From a checkpoint of a small transformer trained on Wikipedia.
Size: width 448, 33.6M parameters.
Architecture: RMSNorm before and after each block, tied embeddings.
Training: a variant of Adam for these matrices, 720M tokens, 10988 steps.
Each number is 128 + 32 x the weight over its row's rms, rounded and kept within 0 to 255. Layers, rows and columns count from 0. The size above them is the row's rms in percent of the matrix's.

# layer 7 attention value, 448x448, rms 0.0382, rows 121-127, columns 128-191
size [ 99 101  95 107  99  96  99]
[[134 121 180 168 144 106 133 108 165 122 157 127 183 130 169 144 136 139 126 120 192 116  91 118 107 110 128 122 163  99 170 126 168 144 172 156  90 144  82 153 132 134 126 135 154 114 120  90  99 197  86 131 176 110  92 100 117 183  84 168 130  83 158 126]
 [114 142 132 106  96 107 145 156  83 117 133 213 142 151  66 116  88 192 156 172 148 178  60 104 188  93  80  66 172  71 136 178 125 101 101  85 200  82 116 212 228  86 113 132 137 127 157 134 115  70 141 124 114 150  84 135  57 184 149  90 145  76  91 119]
 [106 178 158 103 117 170  70 128 123 140 103  96 128 136 139  86 107 117 155 183 100 111 127 150 177 174 170  87 136 114 115 179 130 179 124 129 135 150 149 142 183  66 146 142  54 176 131 102 101 159  79 116 107 197 138 112  88 150 126 193 172 114 133 126]
 [142 105 156 190 148  92 131 103 102 165 164 118  84  68 111 178 139 142 113 110 177 104 139 176 136 180 128 151 135 171 191 110  95 142 138 146 136 105  81 116 126 156 120 139  67 102 146 143 140 147 140 138 130  92 154 135  95 135 174 130 126 143 147  97]
 [116 104 143 154 163 113 147 157 151 133  98  69 145 173 155 130  96  63  70 128 202 172 142 148 121 102 158  93 120 175 147 112 109 111 151 196  88 181 120 165  93 153 125 163  85 118 161 144 174  91 116 143 107 101 154 153 142  77 130 138 170 137 155 156]
 [139  73 116 102 145 107 122 108 108 107 134 111 206 138 168 104 123 142 188  79 126 142 111 184 113 156 184 116 195 121 123 135  80 124 149  66 143 142 135 142 161 133  93 186 135 109 106 167 114  51 103 108 135 105 134 135 113 170 100 124 106 105 107 129]
 [ 80 145 124 127 139 103  74 146 109  92  67  73 175 168 115 122 137  55 185 138 108 111 135 148 174 115 154 132 157 218 106  91  69  81 112 174 144 191 141 113 199 123 155 155 107 133 127 150 138 114 151 139 170 124 153 173 143 116  86 101 133  98 127 105]]
# layer 7 attention output (transposed), 448x448, rms 0.0377, rows 121-127, columns 128-191
size [100 100  88 102  98  93  94]
[[186 100 124 151 136 149 124 134 165 133 113 153 116  87 100 109 100 157 104 111 135 161 147 117 179 134 117  80 106 121 108  76 103 116 113 142 114 158 113 176 128 120 129 146  88 126 127 101 110 138 160 146 155 145  82 132  72 121 200 157 104 101 151 117]
 [186 138 107 172  82 130  76 117  88 141 115 160 187 112  86 171  96 180 142 111  88 108 126 115  96 114 144 110 132 137  99 142 107 137 125 141 154 161 127  89 167 106 154 114 149 112 165 157 123 169 193  91  72 128 114 125 187 144 107 136 131 100 150  94]
 [188 148 112 169  90 104 117 126 102 110 105 190 184 103 116 121 140 171 129  75 164  99 108 113 163 150 101 128 159 119 172 108 111  84 104 104 156 208 108 100 128  85  99 115 105 185 117 128 129 174  84  94 130 165 160 135 144 121 108 145 168  88 129 172]
 [113 118 149  91 187 106 142  45 162 175  57 140 118 126 187 143  89 125 121 155 142 157 124  93 173 110 178 116 172 115 114  96  82 133 148 154 145 140  88 101  98  70 129 170 166  83 149  78 151 104 218 136 126 154  51 214 164  80  92 145 145 184 152 138]
 [170 131 160 179 127 158 151 173  80  76 121 136 125 163 143 103 113  98 104 149 143  96  84 118 192 189 160 140 145 109 165 150 164 133 107 142 107  79 182 140 155 166  90  77 127 143 116 112  79 155 125  98 182 153 130 129  96  81 104 134  84 171 125 147]
 [180  67 140  87 171 138 105  97 139 109 123  87 135 168 122 101 144 171 176 125 142 112 137 132  77 121 188 130 157 137 102 118 139 118 107 177  72 114 123 104 159 128 139 139  91 163 169 175 101 124 112  84 164 111 160  43 150 111  84 131 148 139 120 200]
 [118 126 126 151  88 121 103 138 143  88 104 151 100 115 114 125 129 100 111 158  97 117  83  96 140 127 183 172 130 111 186  82 127 143  96 129  71  82  62 143  72 152  85  94 124 191 118 164  99 200 106 132 127 104 165 115  83 195 134 143  92 105  90 147]]
# layer 7 attention query, 448x448, rms 0.0397, rows 128-173, columns 128-191
size [105  90  96  86 108  95  92  95 105  96 112 102  94  98 106  99 109  89 162 100  96 104  99 102 106 102 105  99 110 110 104 102 112  89  92  93  92 105  97  86  91  93 102  86 105  83]
[[165 125 125  88 150 155 169 121 165 135 105  91  82 101 108 154  59  82 173  98  89  78 118 156 158 109 117 117  87 124 126 158 150 163 139 143  98 114 115 142 120 170 109 155 172  81 148 152 158 108 101 191 140 152  96 140 195 109 105  97  31 123 144 125]
 [128 129 123 126  94 183 132 137 188 110 147  98 133 112 112 143  61  69 125  98  84 119  76 109 142 167 134  97  94 131 116 144 138 164  98 110 138 114 167 166 134 187  93 104 174 106 148 116 105 109 145 133 118 157 186 160 160 115 120 121  31 110 110 119]
 [ 92 136 154 113 146 108 136 103 159 103 104  79 111 132 125 119  43  63 155 105 120  63 123 127 131 135 154 119  98 108 132 162 149 199  65 155  99  77 101 110 128 138  90  97 139  92 130 117 124  76 112 103 138 119 150 166 144  95 104 166  63 159 120 106]
 [146 166 105 118 127 196 125 148 149 131 145 106 148 158  86 124 142  97  86 139 131  97 115 127 148 146 118  98 130 125 116 156 157  80 130  86 133 150 137 131 153 128 169 103 176  99 129 164 108  90 179  97 125 100 199 135 147 133  58  98 128 131 166 134]
 [ 86 131 120  84 130 160 132 133 136 147 100  87 103 120 109 133  58 105 137  94  64 122  71 111 158 106 125 115 172  97  65 158 178 147 125 115 148 137 134 147 109 132  91  64 121 136 138 126 111  18 154 116 184 159 147 196 129  82  93  57  98 141 146 109]
 [172 135  74  94 152 102 131 132  89 133 123 110 130  92  91 152 125 100  73  80 172 183 152 141 114 133 123 121 152 130 151 172  98  98 143 144 134 175 137 152 123  45 213 130 150 111 117 128 142 159 200 177 170  38 138  88 120 150 147 110 103  74 128 142]
 [155 123  79 138 112 144 134 166 118 160 115 130 148 145 126 100 152 130  48 160 124 157 149 153 168 125 132 132 172 174 102 149 112  64 188  90 103 177 157 129 126  90 183 156  98 153 130 135  90 166 169 164 113 160 138 113  82 174 110 120 176  57 135 152]
 [157 150 100  85 137 127 106 179 135 144 139 115 155 150  95 134 110  77  81 135 115 104 138 134 165 100 147 109 163  65  98 205 112  62 132 132 136 162 135 150 153 117 128 128 172 101 132 120 133 109 169 118 200  89 173 142 148 100 103  67 119 125 135 155]
 [115 146 212 126 166 133 115 137 153 149 135 170  79 134 103 115 118 162 188 133 134  26 155 108 150 131 130 148 148  98 151 157 164 129 128 196  98  94 161 146 196 115 138 160 168  62 134 165 141  88 141  84 110 101 135 159 152 171 117  90 134 124 124 150]
 [161 158  75 104 122 120 126 124  55 123 102 141 113 128 146 112 191 107  97 127 105 174 128 163 146 133 135 117 136 113 186 177 100  58 164 134 129 167 132 154 162  94 183 164 140 158 135  93 113 143 217 139 133  89 163  81 126 174 160  68 129 118 111 112]
 [105 106  90 181  82 208 114 161 120  77 174 127 225 118 160  90 166 126  88 147 115 118 117 109 182 110 145 132 102 109  82  88 107 135 103  92 105 174 135 100 132 163 115 101 109 115 127 114  93 105 107  90 131 166 124 168  88 101 155 169 140 151 140 135]
 [147 133 127 160 146 104  76 115  93 131 138 159 137 103 152 117  90 151 116 135 161 194  76 149  85 119  62 113 112 140 183 122 171 144 157 159 128 102 104 175  99 152 167 105 121 146  68 172 107 176 174 139  92 117  99  96 154 116 155 114 113 152  95 144]
 [126 143 110 127 127 138 135 153 165 130 138 124 172 160 164 123 162 148 143 151 133  76 105 142 146 121 167 142 141 130 169 180 133 107 134 180 163 123 100 137 143 144 148 162  94  65 128  99 149 126 134  94 156 143 140 135 143  78 155 120 112 124 142 152]
 [158 155  84 106 103 132 125 184 103 135 112  96 171 157  92  97 142 118  44 130 151 138  78 134 172  66 124 136 156  45 128 163 125  44 177 143 158 157 125 167 165  96 138 114 186 134 103 115 120 138 175 123 192 112 141 105 127 151 119  62 178  64 193 148]
 [148 116 118  63 188 137 123  99 137 179 105  97 125 173 145 146 102  87 129  97 135 171 155 181  96  91 161 106 143  99 114 146 171 132 177 145 125 136  93 170  96  65 117 166 106 198 158 101  98 112 132 201 191 114 152 140 139  95  86 135 125 144 119 151]
 [137 125 137 129 123  90 146 168 112 116 135 109  91  93 111 160 108 108  64 117 150  99 114 167  78 139  90 143  67  90 126 167  96 114 129 145 157 142 147 132 143 124 144 134 184 163 129 135 145 161 154 105 134 137 100 104 107 137 143  84 155  85 120 116]
 [140 158 164 176 115 101 113 184 148 120  74 107 122  98 136 104 133 163 100 171 142 155  62  92 122 130 116 149 128 125 164 119 150 121 174 131 171 170  80 158 158 128 132  95 147 129 117 147 113 198 190 147 133  82 126  99 128 135 118 125 147 109 126 101]
 [133 125 112 153  74 102 176 131 140 107  62 179 172  93  99 152 128 161  87  69 143 129 107 139 173 130 133 109 173  89 147 156 102 119 159 164  42 127 133 127 128  99 180 158 158 106 114 115  86 182 156 118 116  90 137 126  60 123 116  66 155  91 144 120]
 [ 85 110 172 142  89 143 129  53 145 161 132 153 117 106 133 116  80 134 215 133  79  87 166 111 104 184 123 118 106 159 111  99 145 169 111 133 102 104 149 109 105 148  74 133 135  76 161 170 175  88 119  98  76 117  89 163 117 139 128 150 102 178 147  48]
 [ 82 186 144 136 189 121 120 110  97  93 180 141 113 126 129 131 189 141 153 119 125 142 137 101 121 133 122 110 123 173 179  90 148 151  94 139 126  76 135 113 157 139 144 139 195 169 168 178 106 136 142 117  77  86 151  75 152 128  99 126 199  98 132 200]
 [128  77  94 108 119  86 130 172 132 195 155  28 111 176  98 125 113 105 123  86 143 110  84 154 147 115 102 144 186 103 125 121 150 162 124 110 217 118 154 204 135 158  84  86 117 111 158 105 112 137  92 172 148 152 117 129 138 156 108 141 110 161 143  97]
 [137  77  43 166 103 122 119 182 166  90  71 146  71 159  77 122 103 168 121 141 136 149 176  88 122 188 118 134 162 131 105 177 105 152 122 108 126  74 161 170 121 123 141 177 133  95 178  84  75 181 103 132  82 140 123 126 151 144 106  99 143 147 141 150]
 [132 112  76 155 108  72 195 118 127 123 125  69  96 150 126 125 137 134 111 138 155 165 100  98 148 161 110  88 126 118  94  62  41  92 136 124  49  77 156 145 125  75 117 137 130 135 125 125 108 129 169  99 133 133 114 112  55 159  99 131 151 166 162  85]
 [124 118 111  55 108 118 151  64 173  99 102 115 106 137 144 181 149 119 135 132 107 125 164  97 149 116 116 124 135 123 136 131 127 150 111 118  82 115  89 120 123 128 160  97 192 104 121 181 158 141  94 180 115 123 129 154 130 163 178 114 124 116  82 180]
 [153 135 132 158 119 136 111 142 174 166 175 164 137 108 155 140 147 173 170 141 150  96  89 101 124 133 121 115 150 115 138 117 172 109 144 130 159 185 114 137 120 154 126 111 132 119 109 226 115 158 114 118 128  84  62 139 144 104 103 100 108 213 134 121]
 [ 56  86 135  76 106  88 129 154 108 135 118  54 148 107 119 158 128 200 102 143 195 103 145 106 112 119 163 123 148 108 152 156 113 161 136 180  76 115  76 128 133 129 102 114 122  84 164 206 149  64 109 136 133 145 104 144 122 172 110 129 169  96 133 124]
 [119 185 120  96  89 119 150 178 154 130 102 112 147 108 131 105 199 148 159 165  92 171 128 185 121 126 142 177 147 135  64 130 170 143 212 102  93 200 187 137 162 134 178 129 131 150 163 160 122 129 150 165 154 157 125  67 138 133 160 159 178  91  73 140]
 [103 171 129 141 111 150 105 142 166 148  64 196 145 151 101 155 132 146 107  68 163  79  79 123 179 130 146  66 147 137 129 110 166 145 114 146 174 168 180 154 121 104 140 107 154 104 110 171 118 111 108 123 140 114 112 132 107 147 101 120 136 172  95 143]
 [126  73  89  99 178 139  71 100 100 131 124 129 102 144 136 117  72 148  76 107 101 109 168 104 138 156 128  97 115 135 132 117 123 142  82 207  95 104 120 132 145  99 118 149  90 176 119 132 173  64 139 143  95 123 136 174 179 213  88 149 167 135 119 146]
 [113 127  75 100 173 104 114  85 201 177 153 135 102 155 152 115 137 144 159 114 117 101 118  64 134 124  87 130 191 150 141 140 102  79  90 105 141 112 122 121  93  93 103 176 152 115 122 111 146 185 120 174 112  90 170 134 154 103 162 138 110 154  81 164]
 [129  68 142 124 158  63  92  66 107 137 104 119 163 100 151 118 171 124  99 115  69 120  90 149  69 119 121 119 147 164 155 111 129 105 118 120 119 104  84  73  96 183 183 100 103 116 144 119 114 183 149 122 108 121 138 185  90 143 107 140 193  68 159 137]
 [111 130 159 108 170 159  50 136  98 116  99 106 175  88 179 142 123 117 123 132  84 103 175 156  34 142 155 144 173 132  61 115 162 148 135 106 124 131 138  71 168 148 177 136 170 170 182 115 141  70 106 131 147 194 157 172 105 162 109 135 176 133 157 102]
 [ 95 139  97 155 129 204 133 109 185  89 213 124 158 143 126 145 116 107 120  97 118 134 107 129 132 137 133 125  94 140 155 132 122 116 140 185 142 138 152  83 157 147  88 155 132 115 171 113 113 100 101 136 117 126 206 170 147  88 133 118  81  67 115 123]
 [ 94 139  85 155 113 178 136 118 104 122 184 121 155 156 161 173 178 144  84 142 153 155 156 107 114 140 152 116 125 125 128 106 114  78 155 133 167 155 169  70 117 126 122 126 129 163 170 118  80 119 118 160 145 134 201 137 124 134 140 127 166  95 128 150]
 [114 134  92 128 134 159 140 130 135  87 159 147 144 147 123 138 123 100 114  74 128 157 110 122 143 128 102  87 138 125 152 116 114 127  90 143 146 118 123 101 121 181 109 123 109 105 134  96 105 148 154 137 147 107 192 155 146 111 113 156  69  83 105 136]
 [165 151 110  93 141 151 141 116  94 192 135 147 113 156 125 187 203 115  85 185 125 193 164 116 112 149 105  83 104 115 136 105  97  74 203 129 186 138 123 107  73 174 151 140  75 157 178 110  97 165  99 205 170 147 211  68 160 144 146 181 168 145 121 118]
 [102 121  77  71 147 118 176 159 141 116 140 103 127 148 130 154 145 120  83 133  79 128 200 159  87 115 108 144 130 146 122 141 153 115 130 147 194 160 135  63 125 183 144  95 105 112 180 137 134 105 129 122 205 169 183  78 167 109 132  78 146  78 141 211]
 [223 104 108 166 110  98 132 117 119 145 128 183 140 133 112 107 163 153 138 149 163 142 116 181 173  87 109 103 157 136 145 104  87 154 188 100 132 213 113 174 103 125 147 137  96 108 114 156 103 178 131 207 106 124 108 154 119 147 133 168 170 126 143 112]
 [180 108 162 140 124 103 159 112  91 154 151 102  90  77 165 147 177 127 173 167 121 123 185 150 102 141  55 123 150 175 147 139 129 125 130  94 138 112 149 141  87 157 103 125 125 125 131 131 119 128  83 158  78 162  87 145 189 155 153 204 159 107  69  91]
 [169 139  80 123 153  75  79 138  95 169 156 136 127 143 116 167 131  87 101 112 169 202 152 191  83 129 112 120 124 157 136 137 112 143 157 136 180 153 138 137  67 137 231 157  96 164 158  94  89 166 162 164 129 155 156  71 137 149 117 133 133 100 122 165]
 [141 178  89 143 126 191 152 157 118  91 136 163  97 118 128  48 178  78  57 104 145 193 102 163 199 106 176 111 114 114  35 152 133 123 119 159 145 173 110 129 130 146 161  96 127 172 117  81  81 168 185 109 122 180 166 150  77  56 104 147 137 114 142 156]
 [158  48  96  86 140  49 124 113 145 143 117  89  45 111 151 157 107 120 160 124 127 174 186 115  78 142 159 103 135 169 119 137 120 135 102  74 130  91 161 160  93 155 117 162  93 150 149 180  97 129 167 192 109 181 127  95 168 210 142 164 139 134  72  66]
 [131 129 147 168 177  36 100 143 100 152 132  85  99 136 116 146 108 110 125 111  80 222 125 137  88 146  96 102 134 196 163 107 107 191 184  93 123 131 101 161  80 147 155 115  76 150 161 141 122 149 125 195  90 153 128  94 170 138 181 180 103 133  64  99]
 [ 99  60 133 100 137 139  86  76 141 102 182 147  78 104 123 185  93 159 157 133 105 103 174 131  65 167  97  90 134 143 141  99 161 131  60  80 120 159 131  88  74 145  98 150 119 120 123 134 113 175 103 135  75 166 118 101 113 174 110 190 131 162  90 109]
 [117 163 108  84 174 115 126 129  86 104  98 100 122 144 113 177 103  67  82 113  83 152 135 133 105 146 121  90 117 120 124 153 146 114 114 142 155  64  90 110  89 126 146 152 101 169 145  82  97 172 141 186 125 126 175 107 131 115 181 127 126 169  29 116]
 [115 185 125  79  81 113 164 132 144 131  81  85 194 124 156 190 153 176  93 145  98  55 104 102 132 144 117  86 180 160 106  89 128  95 174  61  76 161 129  96  98 162 182 139 134 144 123 127 156  86  54 145 169 159 123  81 102 147  89 162 155 159 102 159]]
# layer 7 attention key, 448x448, rms 0.0395, rows 128-172, columns 128-191
size [ 84  90  93  91  79 105  86 100  97  80  92 100  95  71  93  81 105 103  53 105  98 108 111 101 105  96 105 101 104 109 104  97 125  77  85  81 110  85  90  73  89 106 115  80 103]
[[150 170  91  73 115  98 109 157 112 154 109 108 119 122 167 115 102 173 203  84 109 179  71  92 181 127 103 117 156 111  86 114  97  56 129 139 109 151 156 157 141 108 135 131 156 106 107 160 141 166 130 165 147 112 121 111 122 140 170 106 135 144 153 191]
 [105 147 153 129 148 113 169 123 158 143  92 147 133 190 145 126 133 129 201 123 138 165 142 207 112 121  90 106  95 139 126 127 136 121 106 119 104 165 118 136  81 133 126 158 121  98 152 114 172 199 132 175 121  85  81 131 117 144 137 161  92 121  89  93]
 [164 100 155 155  89 119 126 156 158 128 108 139 130 135 149  75 121  91 105  94 114 161 159 134 134 104 104 154  76 161 150 117 160  63 162 101 133 166 179 154 102  91 141 149 120 146 168 114 151 186 148 123 123 151  67  87  80 173 122 124  90 137 174  99]
 [ 78  84 155 142 105 154 103  87 160 101 112 116  90 158 106 147  70 106 175 119  90 124 137 144 100 164 162 142  66 131 136 144 114 152 129 133 124 122 129 139 103 124 108 115 163  94 136 128 175  98 123 116 114 128 101 145 124  94  37 126  82 142 169 137]
 [118 110 141 129 131 115 157 103 185 148  84 146 163 122 167 152 108 140 145 146 116 145 149 133  54 182 117 117  79  96 152 160 108 116 158 159 115 149 169 126 162  61 127  98 145 105 161 109 177 161  96 113  62 117 115  92 130 130 168 110 116 127 184 100]
 [ 95 123 105 126 166 131 112 111  83 136 171 133 121 177 123 181 123 172 106 134 113  83 132 144 100 139 148 147 163  69 105 117 160 126 129 135 163 103  96 105 112 177 113 120  98  97  64 167 106 121 109 113 175 139 201 149 142 101  60  95 154 128 126 191]
 [ 77 113 118 128 163 128 107  98 115 109 129 139 104 146  97 167  93 112  67 137 130  66 156  96  85 120 158 161 112 126 112 107 168 159 132  71 133 111  77 110 159 158 130 150 127 155 115 134  96  72 144 128 153 100 130 115 136 139  97 128 156 120  83 146]
 [122 126 178 111 134 142 147  97 123 147 171  94  68 155 100 161 148 135 105 136 106  76 169 104 146 145 110 127 139 123 170 118 202 175 111  91 130 148  84 114 150 139 115 160 139 163  99 166 128 103 148  82 101 128 131 120 120 118  59 110 108  95 146 155]
 [161  66 187 148 166 113 127  50 162 168 152 118 106 130 121 154 123  82 239  81  54 127 169 132 118 158 100 127  60 135 141 137  98 120 134  87 119 150 127 154  96 120  63 150 128  89 185  49 158 161 157 132  76 122  49 119 111 175  81 128  71 132 167 129]
 [142  71 152 177 179 185 149 119  96 128 148 141 138 185  91 168 145 105  48 143 119 108 129 123 108 149 123  97 161  85 104 103 146 178 140 114 107 153  75 144 121 148 116 123 146 126  68 206 158  91 187 122 163 133 209 182 103 130  40 139 150  98 151 180]
 [120 156 137  97 101  57  95 122  86  52 114 139  88 125  94  82  56 119  79 156 117 116 152  80 117 157 150 118 151 150 125 105 160 105 174 112 154  94 129 132 131 118 131 148 135 140 131 143 141 104 138 114  85 112 113 135 111 110  94 139 122 123  74  97]
 [139 103  84 139 173 153 187 184 119 140 123 111 155 153 101 128 209 171 132  94  94 166 154 142 125 161 146 123 144 110 118  93 126 102 188 154  99 163 136 129 117 155 117 117 111 122 135 196 136 127 160 141 164 133 157 202 205  70 123 160 163 185 150 120]
 [148 188 162 108 149 207 152  35 140 154 137  98 148 146 148 130 160  87  99  90 141  61 143 224  64 150  89 175 120 111 111 110 106 109 169  97 131 132 152 140  92 154  71 153 112 176  94 145 121  72 124 184 136 157 174 170 147 132  84 108 168  79 104 159]
 [ 90 118 106 132 189 134 143 103 114 120 134 139  77 155 112 201 133  64 102 122 126  96 160 115  94 125 112 140 133 145 134  73 152 127 125  56 121 107 118 132 131 126 122 137 137 125  68 144 146 133 164 148 157 149 160 151 147 143 105 136 146 140  87 192]
 [132 156 120 119 177 127 137 122 164 104 117 159 141 113 136 183 146 162  58 168 197 106  93  77 177  90 158 145 145  63 174 203 130 108 115 151 110 175 146 103 135 153 145 107 175 153 124 181  64 103 101  93 136 100 147  75 115  94 137  81 134 126 142 114]
 [113 150 146 116 155 132 137 153  76 143 177 106 107 107 163 180 177 152 130  86 103  73 168 125 108  88 107  65 122 100 141  69 151 159 117  77 152  86 156  83 134 124 125 159  97 115  84  95 150 105 137 106 168  97  96 125 177 204 153 118  76 141 125 117]
 [120  65  99 149 162 132 164 174 170 126 151 140 137 128 136 163 134 177 156 133 126 180  99 107 141 176  93 106 162 142 106 136 136 168 130 139  82 169  48  85 116 157 150  92 110 126 169 163 138 115 123 135 115 121 142 179 127  87  81 110 136 146 129 116]
 [112  74 147 134 218  92  97 102 147 128 179  97 108 181 100 163 154  97 151 154 136  38 136 110 108 127 117 133 190 156 103 156 188 161 101  93 124 131 143 144 105 120 115  95 141 126  89  99 163  71 157 110 134 112 145 131 193 136  79 165 110 128 127 160]
 [158 119  88 130  80  52  61 120  84 123 155 133 107 130 145  98 105 128 156 148 169 180  63 132 188 112 157 142 119 164 111 125 146  96 139  93 108 121 157 183 120 127 157  76 148 152 123  89 111 143 122 145 148 220  47  76 126 151 196 130 125 118 124  83]
 [204 102 102 113 138 134 133  53 118 112 108  90 144 115 182 151 147 154 103 161 106 149 154 143 129 134 180  82  40 102  95  99  81 131 112 105 175 129 133 166 166 191 106 108 139  79 109  66 155 147 170  81 149 106 145 166  91 129 156 130 155 120 144 154]
 [110 129 103  84  85 182 139 126  90 134 131 120 123  98 163 158  99 128  94 105 136 181 155 169  79 150 159  99 166 112 155 116 110 127 160 165 164 135 119  77 162  90 115 132 183 148 135 165 145 135  85 132 143 159 162  65 140  72 186 141 161 120 147 128]
 [136 100  75 177  89  87 118  83 134 168  97 160 142 173 142 141 120 134 162 139 149 151 152 131 103 155 191 123 188 155 153  71  87  93 115 153  63  74 118 165 133 116  72 145 119 114 152 133 148 163 121 122 119  63 120  86  89 127  67 126 136  71 171 125]
 [114 140 127 146 144 146 122  87  84 113 140  92 145 182 171 122 122  90 117 136 105 126 149 137 115 139  94 155 109 116 138 125 168 158  62 123 182 130  78  73 101 101 117  72 170 121 157 100 138  98 162 153 123 150 116 125 137  72 160 134 178  89 122 134]
 [161  98 200 118 161 130 170 113  92 111 142 111 140 144 133 170 139 105 158 181 128 131 164 165  93 149 151 135 153  78 176 109 114 130 114 166 157 126 118 126  95 164  68 171  68 182 157 142 111 116 107 151 152 113 132  87 172 104  86 141 141 188 155 124]
 [121 171 131 166 155 180 178  84 128 133  72 158  78  84 120 122 112  91 130 118 170 221 175 117 140 137 142 138  72 102 123 123  96  77 136  85  63 159 110 158  77 116 118  99  85 149 155 148 135 135 124 159 128 161 117 179 187 122 129 151 187 119 133 136]
 [ 87 123 148 186 157 148 135 111 163 142 140 150 159  96 170 140 142  71 168  91 114 129 160 130 115 113  92 114  69  68 113 114 150 103 144  65 175 133 129  97  82 138  77 144  98 184 119 118 100 190 136 108  94 105 112 146 177 151 113 100 156  81 113  90]
 [ 94 130 179 161 136 111 134 105 147 141 126  99 147 144  96 144 130 162 104 226 181  50 124 149 113 124 173  65 145 130 128  97  66  89 145 145  86 129 148 132 130 145 171 119 122 158  84 128 141 106 124 130 114 135 154 128 119  99 102  76 115 153 177 140]
 [132 126 176 139 134 107 157 119 190 156 163 102 142 142 170 124 101 130 166 127 167 165 152 124  62 119  87 161  88 123 149 156 134 100 116 132  78 158 136 146 136 110 146 173 106 135 143 132 178 130 122 105 144 134 104 177  85 134  90 153 134 188  90 125]
 [106 100 145 124 140 134 179 109 121 166 117 154  77 155 155 157 164 132 160  72 114 119 119 146  82  95  81 152 163 106 213 178 118  98  96 118 113 142  93 111 100 125  88 136 136 161 153 105  92 126 111 131 148  87  69  73 159 130 143 122 145 145 112  98]
 [124 137  91 115  64 115  89 162 178 145 105 102 156 111 139 177 123 112 130 134 116 148 110 166  96 136 171 112 149 162 125 103 126 140 161 110 109 107 179 131 116 106  31 112  89 125 129 111 158 137  60 127 132 134 151 136  98 122 184 134 110 123 203 109]
 [160 139 112 122  82 155 144 166  77  99 108 129 181 136 118 146 164 131 110 123 118 118  89 114 178 120 120 124 144 122 115 116 110 143 138 115  90 200  61 119 137 143 173 156 202 179 135  80 109  85 156  96 151  97 165 116 123  98 141 111  90  91 155 154]
 [107 139  98 128 158 114 154 140 169 121 109 117 175 115  90 158 123 122 157 133 152  72 115 134 124 134 113 140 126 132 172 159  70 103 143 117  99 111 174  96  76 141 104 127 167 121 109 145 150 108  57 128 173 117  89 104 120 129 140  26 132 101  99 135]
 [ 82  83 190 138  89 137 150  94 167 152  93 138 134 157 126 116 105  91 198 129 148  83 152 146 113 123 105 115  67 138 147 153 177  94 141 108 178 132 175 153 105 131  90 132 146  98 166 115 176 157 151 106  88 106 116 138 115  91 103 127  89 122 122  91]
 [116  63 169 145 111 128 164  90 145  98 130 140 128 178 154  91  99  91 175 154 102 101 134 157  82 144 113 113  51 134 159 129 178 136 126  89 154  85 104 132 149 114 126 153  87 100 148  98 157 108 115  98 100  77  94 148 128 155  93 119 104  93  86 102]
 [122 104 144 143 102 165 136  71 185 109 135 153 113 148 120  99 122 137 163 170 110 105 159 126 109 133 154  94 121 139 122 177 164 116 123 117 153 130 157 101 106 120  79 107 108 129 175 117 160 146 123 100  66  94  99 135 108 127 111 122  68 103 180  83]
 [118  99 149 147 106 145 138  94 120 138 133 127 143 152  67 164 121  89 128 111  99  78 118 125 116 145 133 147 135 148 104 124 210 133 175  99 143 118 141 121 153 117 119 139 166 104 115 133 110  86 145  93 134 184 132 212 129 111  61 130 123 114 136 156]
 [ 84 138 160 158 121 159 100 105 125 162 188 141  95 110 137 111 126 136 155 110 118  73 150  76 134 100 190 104 169  97 169 127 158 156 159 107 101 143  84 129 136 122 123 132 158 157 134 137  97  45  65 117  89 137 117 104 158 108  74 115 134 115 108 130]
 [138  98 170 161 121 116 124 129  92 121  86 125 165 124  90 190 140  95  63 167 154 131 101 171 163 171 133 136 186 123  77  64 105 180 107  89 102 125  72 139 112 144 117  70 146 104 105 102 137 182 204 110 120 137 215 167 122 126 113 128 176 113 124 113]
 [139 174 147 121  71  86 106 180 100 117  96 169 125 127 144 145 105  97  58 112 178  98 120 172  96 134 123 130 107 131 155  96 140 138 148  76 101 115 164 127 186 103 181 159  89 141 149 176 177 203 176  99 158 120 143 147  83 139 171 118 134 120 146  96]
 [151 122 142 146 176 135 164 107 104 141 155 140 126 140 113 193 180 157  78 122 142  81 137 106 107 124  96 109 141 102 117 132 161 132 112  96 110 128 133 113  99 161 115 126 120 160  49 164 122  67 147 149 150  97 221 141 182 106 108 126 150 137  83 104]
 [128 132 162 110  98 133  89  80 111 178 100 191 101 128 122 136  93 131  88 178 136 120 181  90  83  70 123  92 115 133 111 134 160 126 167  79 134 117 120 124 147 107 141 158 124 154 129 161 170  61 159 118 104 112  83 136 185 131 143 137 130 102 112 139]
 [110  99  97 140  99  86 167 156 118 179 124 164 134 189 120 123 164 165 120  90 140 141 129 158 115  80 107 142 161 109 134 153 140 147  71 153 210 199 147 103 194 107 115 140  89 115 145  97  68 102 141 118 123  82 174 172  79  94 116  75 115 116 195 101]
 [132 104 149 126 112 119 166 140 130 164 151 149 194 114 181 128 199 182 133 157 136 111 112 115 102 143 134 129 186  70  73 140 100 122 113 177 121 158 109 154 130 195 151  79  84 122  81 199  26 162 121 133 190 110 115 137 146 123 100  98 172 140 125 164]
 [121  97 139 154  65 120  97 177 161 116 118 141 177 142 165  73  76 121 204  89 117 191 100  97 146 115 117  96 106 128 126 186 126 126 100 134 131 128 105 117 146  93 160 146 108 100 189 122 105 141  98 127 128 129 100 123 137 188 144 116  94 160 139  88]
 [116  84  88  99 162 104 152 167 113 130 128 108 179 117  91  74 165 204 162 117 124  97  64 103 105 124  90 200 161 116 165 151 134 165 138 152 129 160 155 150 133 153 171 118 101 146 152 109  98  78  82  99 200 131 195 118 101 153 153 110 130 185 153 153]]